config = dict(
    n_head=8,
    d_mlp=1024,
    activation='silu',
    norm='layernorm',
    qk_norm=True,
    tie_embeddings=True,
    init_std_qkv=0.0497,
    init_std_up=0.0497,
    optimizer='adamw',
    lr_head=0.00813,
    decay_shape='cos',
    steps=6464,
    dataset='wikipedia_en',
)
Each number is 128 + 32 x the weight over its row's rms, rounded and kept within 0 to 255. Layers, rows and columns count from 0. Numbers have three digits each. The size before them is the row's rms in percent of the matrix's.

# down: layer 7 MLP down (transposed), 1024x256, rms 0.0876, rows 46-145, columns 192-255
# up: layer 7 MLP up, 1024x256, rms 0.108, rows 47-146, columns 192-255
down46 084:155117160105105091100152126115163170161135091099164125176090131124117152161123158113138108152161187153108087140106113065094141140106137128117128092097113173102084181136132123186118126139146130
up47 091:101147155104087132169138093146128147075155142155130067073177144166157108104164103172114166180148148184124111049146117102129112124130140130162145126100146155172188178113117116106090168115135049
down47 086:155108086104180122112158199129138121119148122112105148138148160135064117177130098112106151115094116151148178174116145120159148112113129114102090142213169125163138110105112166159151115112181129
up48 082:145181171118117095111172136134157113105130117130107112127152150140120066122139078114130120118152129132100159106123116110104156152103155136178174067116088154152160143130165139120133080169150134
down48 075:204157114140151146104188114123155112162128140155124170140147131099146103130055113127027070153089147145130121066088134133111094158088110136135121076044142146108170158112120133083137104174129114
up49 100:142162108218137115140179141094106170150147131090146244104157117138133050119151096115099158179131133125124135105158129129185116134165127074137155109153078191092086144165081175181059140128138083
down49 107:122057154084138134227134142169157107140132135106083107136158102091146137076127255102128150146145117098114110109097097130113150124099126139147104131112152062130105158132118068148176150203087152
up50 087:120148198129118089143119071139127108118091111149134085090135187161142112105161102102113140090121106156168105127175108103136138178127093152117149149128093102182142160132107228087116119140167155
down50 079:137140184120118171098169144188156111149109101104072054134047091141132175141114172166065131092165146121152128086150134148123125145147068140094087090144090127111198144086109145151229151136158117
up51 097:139146093134117120152071184125150085118125145123102100085163115096134131087139119148132137142140164145159173115116136112085140116122141144095106076124142117135120172170140102076141083175228103
down51 088:142103182057053145142000106108123143071114142127078165123180134127121171134140122135080163145128168154071171140125170161172079125107184122127150128182106108127126137123141134115127143131189108
up52 095:062164117124147095110119154121125137120123117120168132074149156136101096133081096137146145126122171136106143161006147070136149151117173067074114120158107127176130096157148140107125102108132114
down52 096:092093164167131127089124150112134135146095141175112102095155098118149173064111098114131112113124124151133078083149130179143085143137116145159141159106166104094100082064078075102126133168104116
up53 101:112085150106126106143157135152169173155107100169132118102144163134164077107144099156132168111154153210092121142123107100148149103164114172112152080105082147151116168088128162125171148177162166
down53 103:093128173121126176168113165111080104098122087090192101202115126111114101155109123112126116077130112094131070167208113131074095138160141045178171130113115098172168167137142171143163151118140167
up54 098:084134128122165150155128149047155119168202139138138081154160129096088137115100093140098158131108132122145144122110080130089161135179138149043174180131081160138126192142165106132178128118142151
down54 090:153078101119108145126143146154165158077097132062125176161096163159109031143108113102125187203122153107140126164136100168172103095129140112165096121121120088121156168089149093167119135187110137
up55 267:128132143155078146159090092137091097121136166057188115112124113178072149094150120113130099109135186100059083160095130072105190117182083127085157124102168192190090148145095093139068159186189138
down55 142:140131154115139176136113112143033143124108108111138126134118118127123131110114137116138119096143148108110049145129134107123120140150113132125148138131170154144133123126127127135116145132129123
up56 115:106140113154150127142155097112157185157136141156131089117158179133079078152134110110114135106117143195066119040123170088116171095174144176117101160134102128103073134084103081157094129103176081
down56 118:154115142165130107114079139135111140105067126069094145088153180124125027078144070098142108134132113152115139103144142137169147170177151147139120140108113073124082131133127129127153111164087109
up57 097:125118085108091157166115069115181093077145122107135131102140161114134159133148136117121135184113113136119145125128148086145171161145155129151145076075162140169112167105123087044106151178111167
down57 108:126130213151143062064126186140092164127133159142145132132137086114106132120148112168121127123116154105099132074125134189105114086145082144117132188177119109117131114152106180208144078146174146
up58 106:129110180194174138149123141123184109133156092166140077149139127127136098096226090137136078087101157095076108154104142116071153114190139125114167117152130174129108081183090152132134160143108095
down58 108:144167148103109140090077095155139161130118182118085147130126071154111110105043116103169147105137104154130169112196121119185135141142088060108087135061121041123097092116145157088172093100152090
up59 099:108092136186129124149121157144146109097114205145129122132130180178088160174120115124134117078111159133094093074129157132132185133123137070116197120168117151154131086110151126119137158130121119
down59 101:139096148117162137117086138148218118182072104122126153084171090048111169087159169099127114130193175078143150085121097144143147138136048182120117137172155162124103090096135117118092111128115112
up60 098:118104158165151129149131132115123131080130131167153176100121154114124150097144102156144107135112165122093122157128148047151149152124098107145188169220158189114101115155081135152101146122140113
down60 101:092122071084152114230090176174098127067122168074157122107091118122162104106153144175162109130150119110145119160078166151148111137123137168118129125092110158164125118159133097161122128108054173
up61 091:147163162131121104139168092158156189142149129142179081069199192132141129146167106130127115127139196187102122104136076114167181101149129149137129115132100093187113182174095185091140144164177153
down61 093:112153195138198142081080145108160123134137126136174147138145061134138113143143155156121161118109145134133133109158147132169049179104134192162132123139157108142104140128150085141127134071099179
up62 105:109193186129130119099111112146165106157166109085104126141121154086150156082148154068108124082153173121130154133076155061075137098134094100151096112152093109121132149068163122101206102095108164
down62 104:119133177188165145138093110135187101142067127092077127077150150066079072110088124098116133134124127141146163069131155141114066169098153155118141135193143145174130111147173136133157170166077111
up63 090:088173118132049065072113130103101129132097127114121113165168124119123108156124155124134124153119120151119157101057122120176090246123140101080070064139112144102162161171188121123098136121161167
down63 092:114069138076113164155094109127094138084175117137127126123070149178126182109082099170155105144153109106115158143186113085102145020120083145113176153160097111121169105117082100158165156122108137
up64 101:125156148186117127162104129083123080102149133149177118139173175118102113139109081124147121141148127166070102115147111159136077168129170102141118135122143173169099144132144136203093100142172121
down64 104:121146097160161079124150153148129175153143141084061109103069166139179093144160134104111171099124135116105138138141159184132169107102158182069159143189139099112077140186083119059189148132059174
up65 103:152170148089137121159084127152184134136074151130159138076161153119132196089158161088102078081155146116100128145158161096130125168123124101094071143120085091143121119125073164165105121122110145
down65 099:179127085125082112071127110136125128131138091125166117107031108157120128153102150124111113126112168132134126125147127164082111138136108137119129117126085112115135184077148071161114123125115120
up66 090:102152156065101120153060150109132139086152142205171170084144117154098075115123067116152101131153051050121116122069164129080023165168150160121123153150112126111148124169096142143140125090136146
down66 087:140103199109123197091169102095147101107134133137158153128115068180126094085101142081093101134149187106132169105144105095190234153130158086116133093158103149144061103147074023155151151089078094
up67 090:075111154154093079081158108159131093157169138142151129133127104147119097108090089090089155133119163094110158088125142118112085116144150135142151129163095197094142114129136158196083190076120147
down67 094:141156094105170128168100184131152094167149089106120161084129148138151139138130162207150141131135129156141127096045077093141138119150119126073120141107127113203121160143088109098124083111082122
up68 089:144163159106136121150080099148145174147152148135143102102132168120046111104082094106096152111142187146158109164119120137105114105079136122121091115168148128165119130108124116131181161161109182
down68 091:147113142153129129104123127078141144101143126085143146187132119083147138134122140101124167139096125168135167102126138150150128154137091162177217135118119151073117114148097150163093110141093153
up69 092:101109148143124131125151129148109140089089132112133132107158142126141102162142103160138078140105105101100142182128104134133122140108087157114070051190129104117059154087140161126076105122184088
down69 093:165108090073134104103092125124020098122153174129059089184101091149072148106096144150127103122088114135137088106119137201096159059111123065149169109065098115116203125125134130154174176141136129
up70 108:137211176119116121148152153112165092130108129106110149127248136137164090095088096133123096106114169092123132117144154089119132135117123091076080106115122142120109146100102176077163121149114070
down70 108:137088175166064147059103124089098124139102120129167140159146162150140115119131142086126119140156126098099138162110108130100076153162111087105210174172086133127130112097106106036171162137027081
up71 124:143128123118141087142124074114143099166115166096136130071123107193118110151178119114115094178218138171094043083134172145130168136150082167056112172098147133133126091150132140148143146153186066
down71 124:094121145072124147155114108101046111109147097134088137155162167145083146226122102148118099099121110156086173171171121119217134152112160097121151113127173155157099110084053128126154078112155139
up72 095:139093130148085089196190126145131104143131109127121099143173153181133089187168143134115124186157194210098140127108113105153083114147097124162165097136130090134103137168143121135081145134115113
down72 087:124167162087039121197044109079144097110148114127132149133147121117186129128135208142112102089129086085148159173082165116160090127052115152114117105090114086100145157120143178130095098160090161
up73 092:077154146132119121121123136145126091145190139097075162145202123099085103171102073152148126161118118182132128173065144120156138101125111130103096079134159093149092142150136163094127097139155124
down73 093:109148131121121095137168126110100096167133128125162070151058091095141186095135147155106059124093195146099144106192122109148147099058101171082112170163142177069156170141120132091107147098071102
up74 101:111146113149060141094122131121135108111124129094107166114138130143132101140128106137128159102116146126159099053134144056100124171160158097128163128120162114165131149108157127109168188181152122
down74 100:164065161115166143116193087119096131110126162116101143142123138162159128123114139089097146128170090099127112135157145091145113151167093150110144159096116170150143111122132114119136122091116129
up75 088:103127125157078136088167118135142099125127156148132193097125136146191049078138144127151156161160123163098144123090194167097104184131130154162079109127068104185106119105129165186073136145129078
down75 085:202147126121098145120180131130187139144112130133078107128174135147122132131128157091174141115182162131149088134110141124151180107134139112100151091105145132153123175111172059132149118127127119
up76 096:098125143169132122135087168103110147097178117106206132135115096143135133148083079133125114121103154093089118101055086162073181120131154132139156086133130123116158117150145081156136130122187085
down76 095:077128095142143107162179137104157130160061111114146091109147125131159096054150162156113175159118109129088148060174157116163098148131155176149092093135135075172071107048110189170139128157114099
up77 104:114203127133021172108133105175132138175134158097079139091177129163104109147152104128094139123147132104151119158149090116121120158136147120127158125155108132144126186108117084083161103077150059
down77 117:142161103117130106130135117116187116116093113174141094044152140108135115148105116144144137179118174122084095121110075151075155114144140133162175132159161144119104116160199120089104152109142144
up78 104:126111142119134153154214101113179149110117086131111112058144171155145103130188135091134115117191196176146109090156103094124074134138210111151172124109088168186163098121115139094144206149116128
down78 102:190143144142134150101160057145131194117080117106087166118084110095111128166079150147154095146134093131115098149101113143049120078155105150147157132156107177114104120164126095113109063153112111
up79 116:108134119187136113163072117127135156147160135149166144110104118176108135130132059128124110134165108030149114129150140089069211197127085115144189140148103110182149133140144125139120145094157108
down79 127:158131127128124069119104092109139144120143141100140124117125139042086082212129082121105134149129151118104119148166107079123088121182141163140044138142153096120101114101119129139117042175133117
up80 084:122122098129112140179127159150125122128140154143158095056183186133111079057166145123116068100114188068201170145126146099115105148127172135120180115094043155131099129099163161099067173114109160
down80 076:183059188080144162177134125151173096166091110174032162148110114190156136171103112135113157125127108118123121154143131134116104102073187108151183186161139111142161115116088106098226142108132115
up81 096:116156145155125124156159154193150099183157097126114087057140176163190110115148126153117129171152168142201121119127078140124149129130125105126143121096085098121061185215130146144148148130107074
down81 093:146087117180121111152116161120105147080125166112173169160086123145098144176118128121127137124089088113073130134150170139138109197161121133164123130182108193186129094095130148118135096142157187
up82 099:133134122148133089186189077130128133121104120114073127141097141180068141171113102145129091074175143128052110103099107108084176096192135098106105147096157123178156140113080163143123118103147157
down82 107:173110127134139120104169167053108123118071117107071164114141187144139147163113115131133168145111121131178089097219099111095190139119101174106110151187083183112067196098065153082131103133129155
up83 098:161174143070099129134184175196128109092112135152083181106138105183122158181128096151087159134142091123107152131157099140129162166075121136096157128144143130121127137168141112126131103075122129
down83 086:097119069134141095116081158116140140127080087097150114138151067159139103173129118166140140158065157118121120126046178109096200112118133146148118094083126092115120142133132102131121171092121166
up84 095:148145179147092113098171094134127075091150132112111115100148203131129127127089090133097203158136122104077069114147160145089113161130114143136181124126134108184099120131150129123119136077190107
down84 092:186187094119096166124133163134146122120153147069098154214114109148132099124163099150150143172083103170144129142129112083121112175148166102067053135140092149055116146115138100133134077176124143
up85 093:119129130168164108099167118124145080099127110143132184146148152081143134171146109086140130107130097204130118160134152071070137164125179153081154092115105128150074101150141103174141123137067160
down85 091:108076125072166143092139139183116156106188146109136136111141142153099137129112139097146123154183122170132087108085152121130150091100155120104098115092158096146187132145101138146128192180096095
up86 088:109154149064108123101132154144150145091124123154155196069174169125159075094153145103141106143114133176071145105134128120160074142147111138131141147193179151141152145157129156162114125122154072
down86 083:166105153141153131160149097115189175139142138094141125210109212114163118156146140175074161127141119117149146080125073128094115178142158149131134102039134097099128136115087106143144116153120123
up87 114:121179090139099063151139162069138095148145163108187193049156158148133131077109063121135148146133150073103152082077169063093102148144156090130083183128143155120188076111082104113098175123156147
down87 115:105164130123130140120107142122134108170120112085091081062091157097172119103155117108121123089169099075149110171118162117117041153093177154142144153136125124146128136117129082085079180134162177
up88 097:143108100077110103165127156129216133161134151173120116144153160123158180137154135113144135171079101092119128138135124151165171107171065125088104103123060146140100110103096161127049157145168185
down88 105:154178122183156132084135128099124145102095172160129121137135107091142131163177081105157117117089145080163137149143168171166124185116137134173128175122090119143099090057137091070084191098139090
up89 098:147161121103089090119124102146127155125111161055129137109115168178120150163101074126120071100092081163127128104129160108127132208102098154106108159153066165122137199154139139050166136146128131
down89 099:132149124130115187101067203110177126179135157089172160168143105098158149107112160071114180104173152154148098103137171155142085096125117128186084090133045140168071152098120125144199204131159120
up90 100:119127115193086127115111142129131137158159153099176218070160147172153128073136096130119097167105171146101148107087137112168129116145140130087093104111125125107138130204141189099144148179151148
down90 096:137101098170074101091159138103160116141154130061061106150087151089124119110122124051107106174109108135127115089114168159129208156173134132144169123140093127131190098118077118101172066150155182
up91 110:111148165104138103151115135057135133106105123114157198071097088173127143073088088079096142105137086121151094121129186111099150238141138115124113072134159151126150145078088140134139112167176156
down91 106:163085163153089135108111134135174134143118145137138168096070114128137070146149137096135162145174109201123170071193137030107118054160102140152123080125102156153104117131145146115155123119139089
up92 104:140112171128068097087100147130108106151108159155134136094140118178112141086158128085115136062118196114118095085086161133180124130153062142070181119116131154141124125140133115142135164099224151
down92 105:136195170156134126065168127093160116116134095088085070119159092105126123115151126101142122132098168130192163096130096181068067092115137112116101152110111122117124170095162132120128091143077127
up93 102:146164140129077073123146058160141156110138186148129174116137130135138175104148119117132046145146109157111107150139178165120146147146077094080143117108103208105192087139122100092129183135132147
down93 111:135121140116142123147115145168132130159191102126162104141135046097130144142128115114210104152112145119151142155077132138090074152117121130128166103185133128215126152094087124191157072134124102
up94 101:102128124139137134117160154146159207095116091150161181130168146167160038143138056112135106122174192194171153129145132107085182178120145133140154095135197140133094171076076142113101160198106101
down94 100:125196155094143158118104119136199165157116163140157110176147149100136182092138136148117167169160123180146159098136118091144096080188092118086179154117090161177152096146170078126096119090106110
up95 112:126126141111180094121114148175209154143134141124072137080153144107097132106108124122131116097198179122103107102083114177099161135174128206104094131137110168116117107137186135103182093196106119
down95 123:141075179148182096126083133128174143192110096122140109116127080160095104151099125129144129108069186096096131150138108148134106124154137115150123107123126070142117110116155136144153144120118099
up96 097:132192125091148164105173064138147186134150145144165137085152139139104127139171115104128112113160114121108157120047152129110137089139123127112130133173147117134070118165134175086158090085138142
down96 096:147119098159136113124130163174084131123167075122141116130139149142097137130117087155135125144076122081131150111173145159138170141069191149132171066073152141126094115144145125146134106114108151
up97 103:145141114197095097172103134211159079110159120090110086107207174129122120173109101133095082127087118065151123090133154068133156087121114137077133117095173127156185100145177185103155111170165119
down97 101:212105133196150118093111153113124121085122098093126127140119126122050152130092178144109096133123159149116113105158097137118197133169154155119097107112102114092124112068151121128097057110098132
up98 104:117133120111144108181089080145138108144182183115146133156124151112160064125129105138075166164147165164098129108037095157109159134114139202114134118092151179126093116141131098062146119132112152
down98 098:127083176107132155107106123166153099146143100155090165141136130123103099174129059115125156098193090097109205121109202169076145115130085149092141098112135135134096094066119131125113090115103134
up99 098:132101145092132141129132136102149169129113170185120174102128175158133130144091115160147158151177096171145128160132138142078171143125139109157140121158121164134180106184090100101178115147148103
down99 093:138090098103163153132130122136102124103114163110110088166056193188121087155114130150104152151098133098107103142124144110118168129133099145108108165138097104161161148117121146103148146113119145
up100 095:116144162085140086114131160155154124064131117146137120106204112130121173158214112146115109094131127158050150122123130090112116159164129159138164152140149154178088176150159131119112061058127131
down100 095:122168093067094144103090191107162105139114131217120147126093075161134149130108133131156106137121126126168116117171124148106114120049146065183040202114192075155140114121122111113136195125137179
up101 109:079156144183124133135151117149118154166104128160048144135161183130147108196105121132147087064121169100081123087152155162083157122136082196066122112106127141179098117157083134067126167099175120
down101 109:129130097148172063141177077145075137135118077131099163159144134161155115141139137087114085157110096169169100145225093096101139148046116140084141102200158123101095171095082104188131086157087115
up102 088:112130151115091112081132144136120095091130132106146116142179169117109133171089110150131113129149100111091114085166147152180135116119049163116071091178123131148092138094156131159168109133149121
down102 096:105121113129174084134094096153108128130127133156118135117079103204133080123087112122098090121105135124131082144145147102130077160128135108191193104184120104128170135098102144097136136127148100
up103 096:154151102138148117097101156157169037051107153151100140139196148112112123135107103189121139177134129161108134123156172085045151136183121161121088093164102140108097172194126161116149119172101164
down103 086:147115159132119133112075190139170128141139079118140147113142159135123117117104189167070145116127130132124056083120180150116092203119165111131059155126146124083122129122155154161102167136085149
up104 093:143098125153090140113175153124153117139150121095153173100132150136148134181174133093113116144180120066137114156148155128069132118138121144116117127104111131136069111115067136109083138122102159
down104 089:119154144132195116092125169141144130179111115090102044133095150117175122144112150144142180156114115162104105102105200145152105109132139130114099150121138167067172138062151159125121129098122197
up105 084:123176148123129157120127133057122193160155140121198140120102159143154155083161088141113128102132181092111157089149093093105150107138151150090167132118131112161141062136148085095116191141135099
down105 089:135081146116118095150142085098180109163110161120096120176135150145107151107151195098114122155171097116165116130115130209181131123151117088118114125103118132146103176157139106101091115116136171
up106 104:134109174188134127142119131116126080102062163085100163124120142193165065102110142129143110093161133138134087125164192123140066178082117095121153130117121161150098108139158125207112162157169124
down106 109:122148156112143127149158120135184128157160079133157132130167094148105197106119119134130105132078107149106128119096092150106185184139079148123180150181120130122128140150148165150170143130185131
up107 110:128181138108144098053093093094165147120099161132097136076153134128098137082177135164147102136121137136114111097057128154122123119192137198135133133132125186110112123121122058131095096123158097
down107 114:112157062122144106144069149108139117182152121153103119115050166171165076143154106110114144150110150080109113130093198155132124078101061149171111147136107106060137084097080139123145154103152139
up108 088:097097110189180143092106132135127142109114110131171140138138101238109156117075043149139093143119112067161128143139099111079129152140152173095106107111154173144104140126194129118085162093088133
down108 083:126091124122094102147102132190128120113163108181162121120145133085086201132156182082087175131130140134060205128034149142170132052116130136183158133137097161094124184173105086149159142123133126
up109 077:117090107102144120159125103175153060124109148144162131125108127142136165151163099143134142198162078158100154148122137137066138174164120107155124145134136136113146113152119127153114080094169129
down109 081:094159121141149120091094146132112099109163183090184120129102132184089127121110066071123154118055101135136142137107138133176184137081169159142097160148069128156142151148119128114097135111088090
up110 114:145172111203164131133127119165166055183173116119104071122129147122115091163114126091164108099160157130112102045118160097104164156089128118155150150128134102166099120175136145085152151129113090
down110 116:096077120152163047141162155138160167147128143120161119195124069118212219135107135139124110100144149114116147162095075188181150116121132116180109127163128161120170110110092136061097110146127154
up111 080:112137160167073123060169230126188073083118139152101144085132145131114129126158100105161176147128137175122117003091066147125149207144152134123082117091177098154129133160072129113133112114150106
down111 076:173153160106072175140182101185119108119138128149124091159155136129095130115120117138177102090112142138189091126131172093120107105171141166149132159125138151143162119134157107092146105143053111
up112 102:111096121169065083127125036166117090189133135081172165117120127148169141107146071155107078142175154107065112135112113153141072148155097064092169093168182166168176145094187179154073112180185124
down112 103:183127123101142115159164179115004128125132166135128113167101150115109120144168104174134164119153120154145153120127109170176142131116131125132118162114145126154099127077129098054121122091087148
up113 110:125141149136107138103120123151158098137108141146085121128122133136089163213160085104148057112108107152087102182114131094063180156178111142148102086146120152187092134132120126064144121114130125
down113 114:158139124148104157070089147125114128126112103139130112079084192140093183177177141083125068149188132108088087103107177108086236102075148145117109127151165073117127078165108132141128139129080115
up114 112:040189095157154098104121180079131104161109101057142182144200165131136138080138097141142136145129137131115147124097136095117151156205112175096116129116155168145104085143159120101088115095122115
down114 112:151169093096197137098074102143116128145125150137077131122074095104155103098141013132143106119128131112112147145171056148139162155124071109199118189150103168182154139118136101086133126160122112
up115 122:127168196098137144137130106133161168150151130142144139083151079098091161124144151096133116124106187144130133126152098131112142148159135196088112152195115141112134151090169103142110166078172132
down115 127:171105110152127112166103120169150155087113129080141104031091135153191181073143166111123138095121109171055165146103096138194099135147114140202162169110102143114161083123168139068106118173147103
up116 096:163215181128116103115089151106158134133175173118120144142091126106096158123164088114144134128106137140119108099110152139046137151151161154157163139142089139159149136166147089096175122176153100
down116 096:109104121125207149173133090124140195115183113139143106173173103104097163117137142167136122164115134088099125162115122128124133186122134095149143140177114177155182119135151150196108206157086140
up117 109:128100178169148154133193145097160178110108101175158122086132130149183143103156137139148129124167138113123082107153133091129157117121089118133152152177145156137053128071082151107108114147146072
down117 109:101131175133101175146148182106157156096110122123083163109094107143107081180136096103115138128123176114163077125174083132142176151124159150093064121081087095110087179068145136132170105131098145
up118 095:140080119158126134093135152125183141134139144162081136168118172110113076136153152108112154166110152163132156083119097127204139115120111092063165118088127137142092111091159093096178150173136167
down118 092:115120159142202167123176198124165164161140124112115129151132117132148134188098074145103153129128096078031173116129071114160080170147167165173099130155116096113119167050117180138097098092138132
up119 101:124104135076179139184124150156146172185169155095146164064157140100107179127126097094119167181158164172155151129137116159117153088128160174113085181133129154103115183104109120152123180122119125
down119 096:122162125128116093138103100144147153134122104135068121093177084166128119165117146201103162117180113118063103107183133082168096109139101188114125098184101146132135085062090090091155117132112082
up120 085:078119148192129131121105145174153148099195116108171126110105156204090163167176116099114080114193220087112080155115153098147141116082163099138108183123169131149076124105125115144072142143130072
down120 078:151186104098134141157097119173233113110099054118116100155165128076159134174076111191050129116120136140131064125108119104114141153121106153104142153142116079133164112156099142122146156103109123
up121 097:158125079214109143123113137143157183139120115146167168115134157190186115098167105120116027154155151124175117155096124119065113143161132155153216148132092160149180085121085175139111181157083099
down121 113:091123149120110128129132149152103119077071148129118135132083103071107180145121077105142137140120132151117168144134052140159101176157087077112064153143138132067152122130150111053143154131128137
up122 101:117133145145123108163099038104120111064151154106176143103130129115145118089113107143138176182134098178142125176123139060098097125127110106120178112173107147115089170112172129113127160094154146
down122 103:135128140135141127133138142160119146138101135115138160117147132172103158126127163152131165099143222134094131118142096147173108092126161184107129113124176102134227133104116141081113138191149082
up123 087:110138147145111104058130108174139153145115130103163157124139122146097127090134164113122150105153114140109185102102169083098132179141104159179089115206063150141149139108136119087133117157115098
down123 096:190129052115095169114104116137119078147122135144063110103171124153143151131114115054183152176106138119174093158200127153101148106168114145157188134082149147100090142115177133130149165118116138
up124 097:102160206113129109086085115178132078158116114106142078079173116152118116117119122178090111160145170202158134156154089111142138144160116130102104089127132131128160152139108096173129169165108133
down124 089:150106115188097098134163163113097138117079129110139132082136120188156192155145185136118117128138230000151118110118155099168199152112121176122131117178115102136075168113116095148097101149087153
up125 089:126094137091104135036165164075145139113145142135075104141091144136196118070139164125122140146172126160053128120134100077100110193099158120181147119120116155179116143102071117095155177131071156
down125 079:123111151127145201137125174109139149146117146112151140163076166206154101172131172129045168072107174117128138102155124161050145103089134112138055179121129056141121058094102088128173142128084080
up126 095:127163134102139144098116142165158174099099142062141077163126128153125074128137107120122116135127161161137112172118110125120212072148144189110143143108068117130115097089155183120136154204145065
down126 087:153118136121178132118084118110101162141082120108156108146084205141146124113140162111132161152139160112132126059174070159151048139126184228165064189114174109160087129121091153150110171142088171
up127 097:103085187164140121212148058091121092156162128124143098095089163076147135156171137083102081116163159177139128133113146125144158086154105125110086110098100132133059164112104111105117139137107149
down127 094:163127139100152108083131133188127132147128085126119097164123111137102104120111171165109194105115147171085134117126178103172080158032107129186111056122139150075123141100169105135134215134132075
up128 098:128061139129117101127093128156171074117123144139193121095126092193141147041163101176100160096121114165151107081103167116130112131115160145111117200086102116145150146080103160091125149092116125
down128 097:142161104126134093127202074165143175121172142114095121125179113139167104138139139091105087103060100141131081085091096148119086153188057091137164140122118129144134073171156145177106139157157126
up129 090:088128089099134156126148111111121114214139113107130122096215122147206059101108156103141145166131117173149087086121104137130111118142109123072122107121118144118138164126197230186131140123148091
down129 089:136102123093181113123131114118188098139106113097143152094081087118079169150082106146103169094087103150137116175110096115160111133120155070145154069139151093110156172096131170132129134105128034
up130 103:129210121125153136113134102130115073170098110125106153082132157163177125067139143131099126141132130158129118115040145057166133094126089178169140140149093150116122122191103121108140125102102128
down130 090:166047138151170121140134104090087103118124165101147113146136101101078196133163138146124100090159124063178166078152100114085116125101149148162093131128106130186238139208138112099090110185120141
up131 084:170124101119130140159164097204134104070118166103171108075152180160074159104150123149113112119159097130153131163125152105073135121137107091133177124129151155187172105155089146155148125065082105
down131 087:136183168087161114145085162096140156136171122114117155202113176167152146148148064140125140179117169141133149144153184123143158144090144160162129115138159088108129161143161147113081154094118069
up132 089:157152187143123108125061199132126180154084146139100139105162151118137051114153051144181130185109086037103150140115178151147183124112046146096088157166113123100113102214173105123142169137122106
down132 090:165130111112145191146122102157156102158055075145070134118085102178118126130111094134146099144137119162185130125129097112117123242143079182139158173126181135176138164126149176098144139088130139
up133 115:130186167111132129157093153179145140098125122125135079121166122122118125138195129183127101112189141083074118169136129146044145114205080159119056136124171137096100091113160203097133165139121100
down133 120:113080057126089080158132110173134167171123121116142181135157162122115154121143195134153105128136139100049103160161126170150141101140144118140117140171192120152139126089208155144163100094070160
up134 085:072152121135156142167133143150159140101131120118185096134153090149125112135135120132152062129142188153120136154113147160177128136159122120144128079199148132146150142146144134137091108107126068
down134 095:135102146092151158130153130156164099083102130122089152126147181080117110126190185149139156124121112123192149104159165110105050142128162059116140129153167114105151108158206113128127113098133148
up135 102:097194109128114111115124124153141100092092217156132168105162121162110090178087055153130130160121146092164155109117163081085114191151113129133152172144113129093130131111101194080096120140135144
down135 108:107106121109153151122158091129142145144092108089121141089134122085168113169138155100130107101089138115134111139112128102128105109168156150165094084155154171140097102116199119140117144071095138
up136 109:113104114161110114122091145160142075162134104019165115128121154154179123080123174167107143139098153123094116128096203086149079127163158133175138099099161147154089086155199168115113099119097102
down136 107:095126091130156172172125124152130119101120179153141169081066196155119126127119125089108187161136077145084174204088183109110150116110069082127097160108078174149137129120152165114074130117135137
up137 093:130134111157054078162102124121138116080105094164088188093093172122207138105097127125125115170174116140134070086090161145081072241112139155130051107107135137115157055091152150140111168098172163
down137 096:145066162052083117106136121148142089089169142137156136137135156126147177155159125097133108121175163142112148162123141119152185075125185098164149106096112049143124121134168069160156113129062140
up138 105:140179192142073086135103115172129169099116167122151230092108143163184139122148077073116118160182182127146099210082130086110186105115104147167150198136140138154139070153037119099086149147123133
down138 095:125133097112142156174143108105137158091126139103132132157147106168173117141148124116133099076122186103151172141144116154093158115172158162094111055164119060113174132077158162174190157145094123
up139 109:097184137145123099139141073121193126098138169152179123091171186155139091162168112111155119156133182068083117135085127092124145163134153111120089122096112201130154098147117158073057124098165158
down139 108:162119122119117135139171100172178093093064153175141122162105143188135120195146152087126143119139125070143169156166165132160120145104163105141145090081118144140156082206158124096164093127129114
up140 098:093076123158162155119124128101174137137149119105110170127124173108109178169181114172169063072167122057093121110098146160089111090147077133085118161185156113163031134091156083136120127149120143
down140 094:141134124068129099128088162091073150137127159136160102096130132163084135134189115146118169131062123112198092165140099149157204106133141140154116131043114093097200193140124083043127137133133115
up141 090:095088112159111113119165135132110125143173153137121138090121162167167134108201047141135145142094116140142081119083129114113090185126101082120162093120169122150167050129092183163161157142121173
down141 086:153144183154144113134121182154147136115138121121100143087111110140098169120126124118078149071132153085107152135136123139131125112128148109165120144155067102183184152168092122135160141097128185
up142 104:115188159188171100133109125167143152149108110088130112157138112179078080147148130132087107098113106080153137078174111144131106138098081083098159162159110187130077129159109158107168155078124126
down142 103:167118124101127109066097088091141147127148106081118064104147153148093177121206151111158118174097113152173177154169109136077127141131113141169183145167104134191046131119161114092130171127086124
up143 094:124120080130114098158142113122106148097124123158156106059160151126122148111134119122161169154077162173126139150097129104110155119178193081164126127129099153123197125148127150124087146072140139
down143 091:103128096119150119146137151171099128161119094097087124167097134164146117137100081132149100200156129160108127104185079091110130131104112142111067090136133069145092167131148146156164098109090100
up144 104:152101126122093137148113068166203104147135148158202108103124102155163150133182065157117156189134114078118088107126139132078170145121099126101194095140146144127150146100126087142105187091160094
down144 099:128106112122086112119135117139183123151156108137153189110064118118169148133168038090146096162138127148139164112143136180132176088165137157136128142164145186121175162152175036133126104073128111
up145 106:154132185086078109099097118165166078149135105106112123112135146114106094123114090066096130080169118094132079158084127087085131139084122149109109106150137131172148186056105163137164186166114130
down145 104:167084127138149162180103097109106137184130161171074131109124115118130072179150157138117118130094159041108155184076099124155118071151102131138128144130112106101153135125169171168060107187073135
up146 097:127164111122162136156165064115118140157165172118147143105149150138126122140136118125108010116111141177103113164103131162143105153169077070125215104144095204135135138123149077128146137135116120